{"vocab_size": 16384, "hidden_act": "swiglu", "norm": "rmsnorm", "rope_theta": 10000.0, "attn_scale": 0.125, "init": "uniform", "init_std_qkv": 0.0205, "init_std_o": 0.0, "init_std_down": 0.0, "lr_head": 0.0075, "warmup_steps": 66, "decay_shape": "linear"}
Each number is 128 + 24 x the weight over the matrix's rms, rounded and kept within 0 to 255. Layers, rows and columns count from 0. Numbers have three digits each.

# gate: layer 2 MLP gate, 1344x512, rms 0.105, rows 1310-1343, columns 192-255
# up: layer 2 MLP up, 1344x512, rms 0.104, rows 1310-1343, columns 192-255
# down: layer 2 MLP down (transposed), 1344x512, rms 0.145, rows 1310-1343, columns 192-255
gate1310:146142134144108094104128108157107131150108160093129140128138090117101127110119158135141122146176121121161094112140121116073108109132132119077157130156099115145104160151138141145128105160113123
up1310:129121090136123171149160107096126102116159101116131118134154167121104174152138121121096162103101108155148145133131154106163153173115089110140101138145149123134124091115138077163105082121134172
down1310:149109174107094062120090166154138135110116132115121144108114091113129098092091102131150108151146163139086115110114102129070110116118150131103140123129101077139101127148133152103168133123107124
gate1311:136135156152131146148129129142103085080144095143132133088126139156123128091128119168161140094131105127125139143134098150127185089172127137162127126149143144145145130096106127124112123115118140
up1311:143124102159103142137150118125093130121157136112161125115135129107137117127176134145112136137131126111135123166095098107122072156178154128075095166145140107085114124136103158145086088144125125
down1311:102110105187132156132126091130112137116142119103115154097138128118132120088145131129124124105114111123100121151115130130152119128185119144114071132135137165099095121167127185097163080148126139
gate1312:136096063148168131151154157147132128085066152161123095157107118135094109093152130135121152144180101116157148138091141145142092110166130109108150103135129161146149120147208125152125142153123116
up1312:147144178130090134112092082124108106160163180143130144131099151095202120134094123117139132146066109090094113108155150145088147130074153095137130126133143101097085139112112134096090117120077132
down1312:127125090145135126096157148156130138080081109148105109164164115125098108065169139118105135106167095135135135149140149169146113140146139147121119149111125148126131130142195113138148157114124119
gate1313:146112145155130137132129133162112125103129096055162124155110140146120130100072108095127163181129125142102142120115066119123145167154155172120136088131143121089073102119124114114102120126128170
up1313:083135092171140140115145124073148139075081146175152104129151094139098107172104168097133126129106105108119134130127179151141110130078134141133127166120147093136145143163122129159128112106101106
down1313:114147076145137108157133125167124121125194095121135155147127091142120124140079149149146156083160155134174115140161112144161099128110099162117134132150110073111113142175140103126116136159097136
gate1314:154162137134140116127104140129150118109144132151130150096109127147138108139124169109103118098131103159078109144126164078136132103135106137137172125103115110123119118109151155157129149089150114
up1314:136138126135126169102119126063072129128138117132100115114163101093158068130120111130159127145130137120115107142134110120129195126117161139140108088157117142154148118147137113119132139156167124
down1314:124140130140124142122132132128160110081124142151157113093108149090165119154123106138147105142124126146175087156136168080147192106105138109103138103115131108145128081170139154137109146127135118
gate1315:122141138133166131131115120113143124126090115140155112129129144171133129105118114135143126097117148113118104109096106149161122139124147093106178170121142120108121105106143126135101132135128109
up1315:148189132135107123150152157104095120112145142101124140141116132139163113111141141087094129140152118113142130137122168107155122207127112146115138097126150164142145124137122100135118147168132125
down1315:115102089131119097162110064132141092123148120102135155121093144148115112067114087146176179124130137144112103097142147116139144107163117116147113183133119153115078109121156174129149140124109130
gate1316:124109119157114102146123149123108156170114114146127185092100131174108168108136149165124131107095178135155106132165125122132151133141123128147119147126119142138136111086137171112138141175119147
up1316:123117123179127121099130094134103115149112128154135161077147150179152141131110145125153119093112167158111148133138171110100147160149143160144122134127190125147109131141140115122115113147145141
down1316:153131049152159124144134105151178160128086111161103159127090134147120114061120142135121104105141122131160134166159139144108153119132090132138118100128113126112118150112114142072139114129140090
gate1317:086131171123162162107147132103133119113112105115116127175100152111124168105199125118076116125148148147161137118128135121127095117110145134151156155122138141178111089089113115088133149114177125
up1317:129113102143116152111097078126133157138144128164176153119115079132132101128104113133120153098128112091139117099147158116147156152160099134138130107116132127098141143146169174134145103096124120
down1317:140174143135147141101105166088175093108135117127149175173088152164147150115132129085126082123163101119149131105114128159103148137140143110149124096121156124171138135180155173075107131113152130
gate1318:118073133136116123136089103140138139163127168081140160133126119087122134131109105088129136129169168186124167113139089123126111127155150132165124113123138092102112087132117180152157126081134152
up1318:143124111115131105088124126099131139111145097111141129068101114107127162119137099114095138150124075114145150090133134145106156098101125138123167121126103109114142167112145146137140105176169123
down1318:127139129168165107159150101145120133105111177143138083146094145138141103109130127170144137112177140151188092138118130101136109109129087095098147085157152147119177057121125078108090144141125124
gate1319:076124122085143112092079105148151098141162169143118139115117064139112099093159161096140111141149109114137107161152107099148080094146134162163143128103128137125147116128176136123136114110123118
up1319:047123137123111140133122095138155147125112124140136129113123127207120145169154117081109132130103160104072141151154088145167122114141129114118172111116141142130124104110125094137101118165111138
down1319:133130145106147143162173161132120117119159090132107125123127110137142141149135164131174108130133126144109142109112130100147142145104076144113115147111115117117152133151179123151139115103158111
gate1320:094145136136111109113120095134150121093182132143107108145101116125144129154122114166129143142065151120035128130127138198133134161147135144146108143142144093120108094142131144113137112143145177
up1320:109109152098165115122118132148128141170094119129173115122140126081145138112093142089177118127179153088121137119123136117126171132162113161186109138113133136144124117152114061109108075109154120
down1320:116125128119138125128122154084129144096131129122140118124146095129087140136095110152100110150110126106164138076147153120125145079134120110076165104117094148122162088125088126138131175133122118
gate1321:128174143123123106073096146134163146131153180112100153132099104168149141159122135142077133157124122147136085129131152128147114140168111161150135155132110138129151097123153171088113143118143117
up1321:135144143138134146087112132131148137157128150105117119158145107143150144132158113082142138141101113118126108104134133102088100138129123161151147163127086096093153168104126098135119171097156116
down1321:158129127134134142131125128116091102125093110122123132115168091084109144132106128091082112105132160149104143114081129140119148120167150127089126141103110128136094111127109149124142116129106157
gate1322:141099119094116132139129132125114132167132110137134125112142098128124140135152153102129139132164116150143138110080148139165095120097158148098165089155141091113151105125134125166122135108108121
up1322:116108137144099094108099134139135113087111150161118089140127120113122141123116133140092126131106130051155127141111138141149188131146117152118083153110103154096112106124114123130111157119142094
down1322:129188104104113145115100131128122116133142157148103126125139133145179132105145127096102176051082129109139146160121167138130149155086165094141111136104127145088134154133162140117107098114144105
gate1323:143108161125142145152125086140081150102173163103112078125090109141091185157113125143084179145154122091177169136126172096110156152144114099126147153082137183116105116132100135156088148137109113
up1323:120131096138173138128155117133116129113061172113107131119120123168083085157112114111151165114173148107164151157126148187124107125082126124128182110129150136144152148144153130128078137144062121
down1323:137165136146095104095105160109156082085107138147144174117107138082156118100159128112182106066141155168129156107106121150145182151150132123097149090146093178105109135098153107155154080115133150
gate1324:139073100148151127126113162068142114130143131109082100111112097162131111122107173138146122118143126142074138125102173107070113136089146145110171111111143129117139140113122095084090115097184091
up1324:154149124173106154108113108176120140085142127156183137142142132085129123105125083152114108113120102094155152137175065117142127139116140181108111143093133167106096129129148158146136141178087158
down1324:121101143123184137135108133076118148146113142169127114125124126152133119082138130149099179139142140099073147098102174116132098132069175164152161140153122105149140130148124121090150132101128113
gate1325:116095112151105149140079081130165083135148119129170116153165130128145116098113110191121095097114177099101115200126053143051092120059103144177104150178097084073105128169139068109159144169178092
up1325:157163161105105132132158100110099145162087098138109167119115144139141101134131184069145121124148092132116140087117182104144119156195162134107116094102150165178142149097156129136115162099141130
down1325:144118103135161113123137152140135147112123133111146155115133140140117125151180147102113132164128172180084115103124136129102104096120074115125155133126163122129168132084129114139132154133114139
gate1326:116112088141155108115120092167154163106072085122123118137139116134097164134127170131104124124130107119117113099124119142155123114134130122163130143164131122139149108161082138114126130127143136
up1326:113106080118188128134126076168154103139112111122122123156109112114101144134106150152095112142117127149153117119124123140142141154088127140126131130142101192149152073140081180167128122127138157
down1326:137122131112116140154117144151145130172130183132104091140086105115087128148167133152160153122121125118138127103172143126105139151142132124108130129126142124116125132103096110155116144129139157
gate1327:117124115139165132149136119111075101095127138122124125110169157112116100104133113110115134117144116126114138119147084105155147167156128116108124167135087122103142100108128126142111109106106139
up1327:118112101118129135093166132119134122117133056155108156099113118129124126089122132108141141074108121131153160165109118143139085111131152094105104102132133123133184157130111121105139118167105075
down1327:144158125112107135093128136135131108145121129167098109152084120090137162100096127158124129112147104139156183140113170129132148118150156149128117109148107121154140128139102120108122188153100133
gate1328:146111120155126135106166127107108112114142120141086140141154171130123109148075110184124104123110093116108112126101075112147138128163130155137174155164116129094120092114145148136118123145109138
up1328:122152140120171132139133154183127107087111081137173106127125139144102161184166091097140174117133140103113122124139128148135117127127098127124183078075095105120147147132151137094106137132089137
down1328:137119145112145086145134125128074140133142155102114144126103126157090099138141138149150122081154138102146147064123124122165107138130126101153139102106142149112136190166097112091101128156114145
gate1329:095143128149164125141137155134128101113142147140140118167097120114157145104114144146165146105102093088146118131098106145105120148142138118132119180133121181099107120117119154133110153139124131
up1329:076092111066131155069133181113077145154097074110167144134142147124138143100123164160110121126157119108128145192096120131142133148147120133136108153141105167149097126065115130125128113156194160
down1329:121109118109177133136124103095095123097145105140139101128130162126090120123096140151125154118149171132113106145099134120130116126133143165124104097157123095115143153133129097110161096189109134
gate1330:151122126119150115111136150153100113125127149099156096132099152102166085085140081096076089105099157142163114142118149116123081116139111144155145091142124151084109114149143122084157159123133097
up1330:117113104082166105140124117128111114143116110124129160127130144131135141074100078112127096123107159121158101154129139124104105120102134180133132094132135116117135156144135110132128165157147071
down1330:120144150133140126114135128101115140118108122133098125153152155131126159157116146147184122147146113156115130079113075107141136140142158143133128163099144145135141128122127117159091133153123124
gate1331:114104129087136136092125102155123136131149151131164111161157102122106129128141144127108106130130135106140111136143174105150140137130103130167102124124148053111132108128148088144107099142137146
up1331:126161143099101156160164149181146127122080114149122117115090128111131111145129099155099120140142064130120152142103110088137133118119127109139131119140142106111132161153115141077154152122114097
down1331:136153122147173119141121168110123108137131165126108130103124097127137132114131121135130192096143105120085121125105143121147122116119094150166135108121132111133130115127135142109122145119202147
gate1332:100133113129098133145099138098128102176094108096158144100140130130141108097117074121116099127116129131136107117159120131129153166112075105161141097134111103117147094165151075099143129106169147
up1332:163154123130131157083146157129092141130082147108108136120107153131133169129109127109137142122153126087153127110133129098158130141131142118142077132106113120122124132086127154138116082132143134
down1332:122132132144079124091116115159137124125150118115171181071112129118133147130135154143143159062067163149087127141130067152110158118192159147083085134153108140138176124112102172136115109137140169
gate1333:165128138133119083123140162115140142148111135179132094149093172147128135122139094168082128098123117145133135150096136097116118125092125147157121155166110135140166147110174113137122140129135121
up1333:142116126063084132130127084160142124102124109098111131096115108131127160121110096108119163113131150121104132144146128133144151151098142126136168101128115127155115092198111116102109090095116153
down1333:091122080127159153139121103151123108156123122122104196111130150106112138156103148112156144124162137111157152144083097119127172175146124113111132103114172132126102139127100126130109107139131121
gate1334:135113140100090126166116122152134142117138107136130145108091085147127138118118123141133118127109147066171122111122169079111110119157127113092146102174132147108121173137105138179140176124094137
up1334:146097184119116135115113152152132162119067166138152132084117142128149100133125124106120135127176122129131112147111142135131112124099146131147144125139133133136113126089146107105117156151120071
down1334:108138120101151129176147117133133112127126083108142092126179149148092125177149132146165158119113126180087099123150138152130172146148169125108137115091127154147077083130121114093150202144145149
gate1335:125129120136109144135140067163114108139130138120125078143099140117133125143149135136115129116108184153135142187149136093130094073123113141171117139092148124126137148130075132127113116094142143
up1335:106113070136155109126115124122128114166136106153129097147120122133173136127167106132151122139133111118102120113140127140101111142142092121090170129146122105116075099114132127098119135086121155
down1335:119131147107131160170112150169072130107119087130104161145123145120177145086110145128119132136112096134109102132132146125108124156136118163167163128172097124134114144113164103165121128126119131
gate1336:155164112165106127120162142144085146147087127119112119085125113131152114146126160135106117126134086111116112147141157144119077118099155104083113123101151157103089154136104143135108166131147178
up1336:135111122140115116143130094133140095116153176143137123140142126152149093114096059134111111096124158089149139133204162095111142110139130100105117108122127138094116128114119109106102133117123118
down1336:122092092169147154100135128142126136190148121176105146155132117117111084156101107109118128137138113137143127144088171135121091102111140156153127133090108140136158101132141129129152145147162118
gate1337:096094143143123128107134100104150122123182136067080135148177107080141128157121163150142139123144155102129108167112137130137109099169083152110135090134125157153104129118100188110149157069117114
up1337:113133134093112123114068148144133162114129144160158129140119077130103129081090100147117158161117145145089114135141113122141154166062167109125139162173144122188148101142158120129146148141119127
down1337:112130135081110074140159130102133114136101170147097129144140133115109103109127111108168097116109086152125098102085107132162093143131163120144169121111116140119163126087123087122140143135115154
gate1338:155105138142059144126164127147086122097148137142082112133111115128130098117069123121112108090126073122132159095134119136132186108132139113116140155113137118123134122169116147154142117126142098
up1338:110118165122141093146141127114137099153092104154148104101125116124122147152141166177140156146143166105134121135119152162116118139108124099096121103151122122113122122127134085138108136110094153
down1338:107120153119146072159109130089171118106082116135170138101144111152131184106153138174145129105136160099134112133116126132101141144143129074135168100108123100098140137141136081152119128135107118
gate1339:113133117129117128124138168140155141134100109146112097131156151102137120190107142162119133146177126137119114161165129123124101103142143117140145127133133127132152119136112119130124086122118163
up1339:098147124102113112160130112139122117124120146113118150158141136140121152078121090137146133127120112129125162133113108130112106145098104164130146166098127126136153094098140139152095130133129164
down1339:138108117129135163129138149132112132141165152142115113096128124140152112135148151135096095067145154082118119120113100124135136096150154136124095090130114108106141104151137095102154135123143180
gate1340:124168132139115186165110121112161130127145100136119071113115143123113158156129145137118142113146081114100141109159106175140143137135136118104145125112169132147161131116159146163152105122144126
up1340:151100129124116097163122130127134122168126165132147136127137129133164134172117134102140146157163156132142162059144135136081132146075112141162132098136135170114130108143178101107125163130131116
down1340:122121107128101200162130133120124115118148150146150113099136136137149081146168145103102130089124060119106129130110140136142150097118116138143126080121147137112147101109156107129134125116151114
gate1341:155101118110094173162150143137118109160158128108093140149117097154147180146137133093150175085177110109123129163150110149097164119147097115104111119122140116122142123101125132108140122140137083
up1341:159157105124137175130116107104095104164160145120091110146106138166128164144151138112110157075178132112138114164144114146151136108110106118151123148128161160123127116092100135130138143137123128
down1341:126116128123106108100082119118143153131160101164120100148136081150102118116121166100095157124089176105099123133147164145149130105092113143123116150125124120142074134086117101155161122124129112
gate1342:173097138117104127163111133099117141130075158056154157141110143136146116174164146111202125140124152155160087113167081077132155089154093156139083074123128133104142114161117157088137115151148162
up1342:102099160085151137096100220118124147098193085150065095193182132177033100117087174165084122117179127130091149119109151151115138157108172101081159102138097143140156140103131128144133118139114125
down1342:092103160164174138176107117136147090073145138174131116135111121120111167097100118140115142124137203099128108144109170129150159116146162128136125102165138105169112176160134106124136133137115120
gate1343:150139104113159101137102124079087165161098128099133129112162145174111115097131134090128114110118097102144123132136117086141075106112126149089108140135113143134139122108117126106178166141137118
up1343:121143119151129128155081111111141138183132111144136166134149157152158114106153130139139147106157127123115107099153090099120138115135132117143084111122143141148132140134085150130128141161114110
down1343:102132147128147133128127121128063099149142131079167178126164151146108068104155118143131133148117100098122109148132089134116118094111152169154119107126176161150153133125091102146141151117133120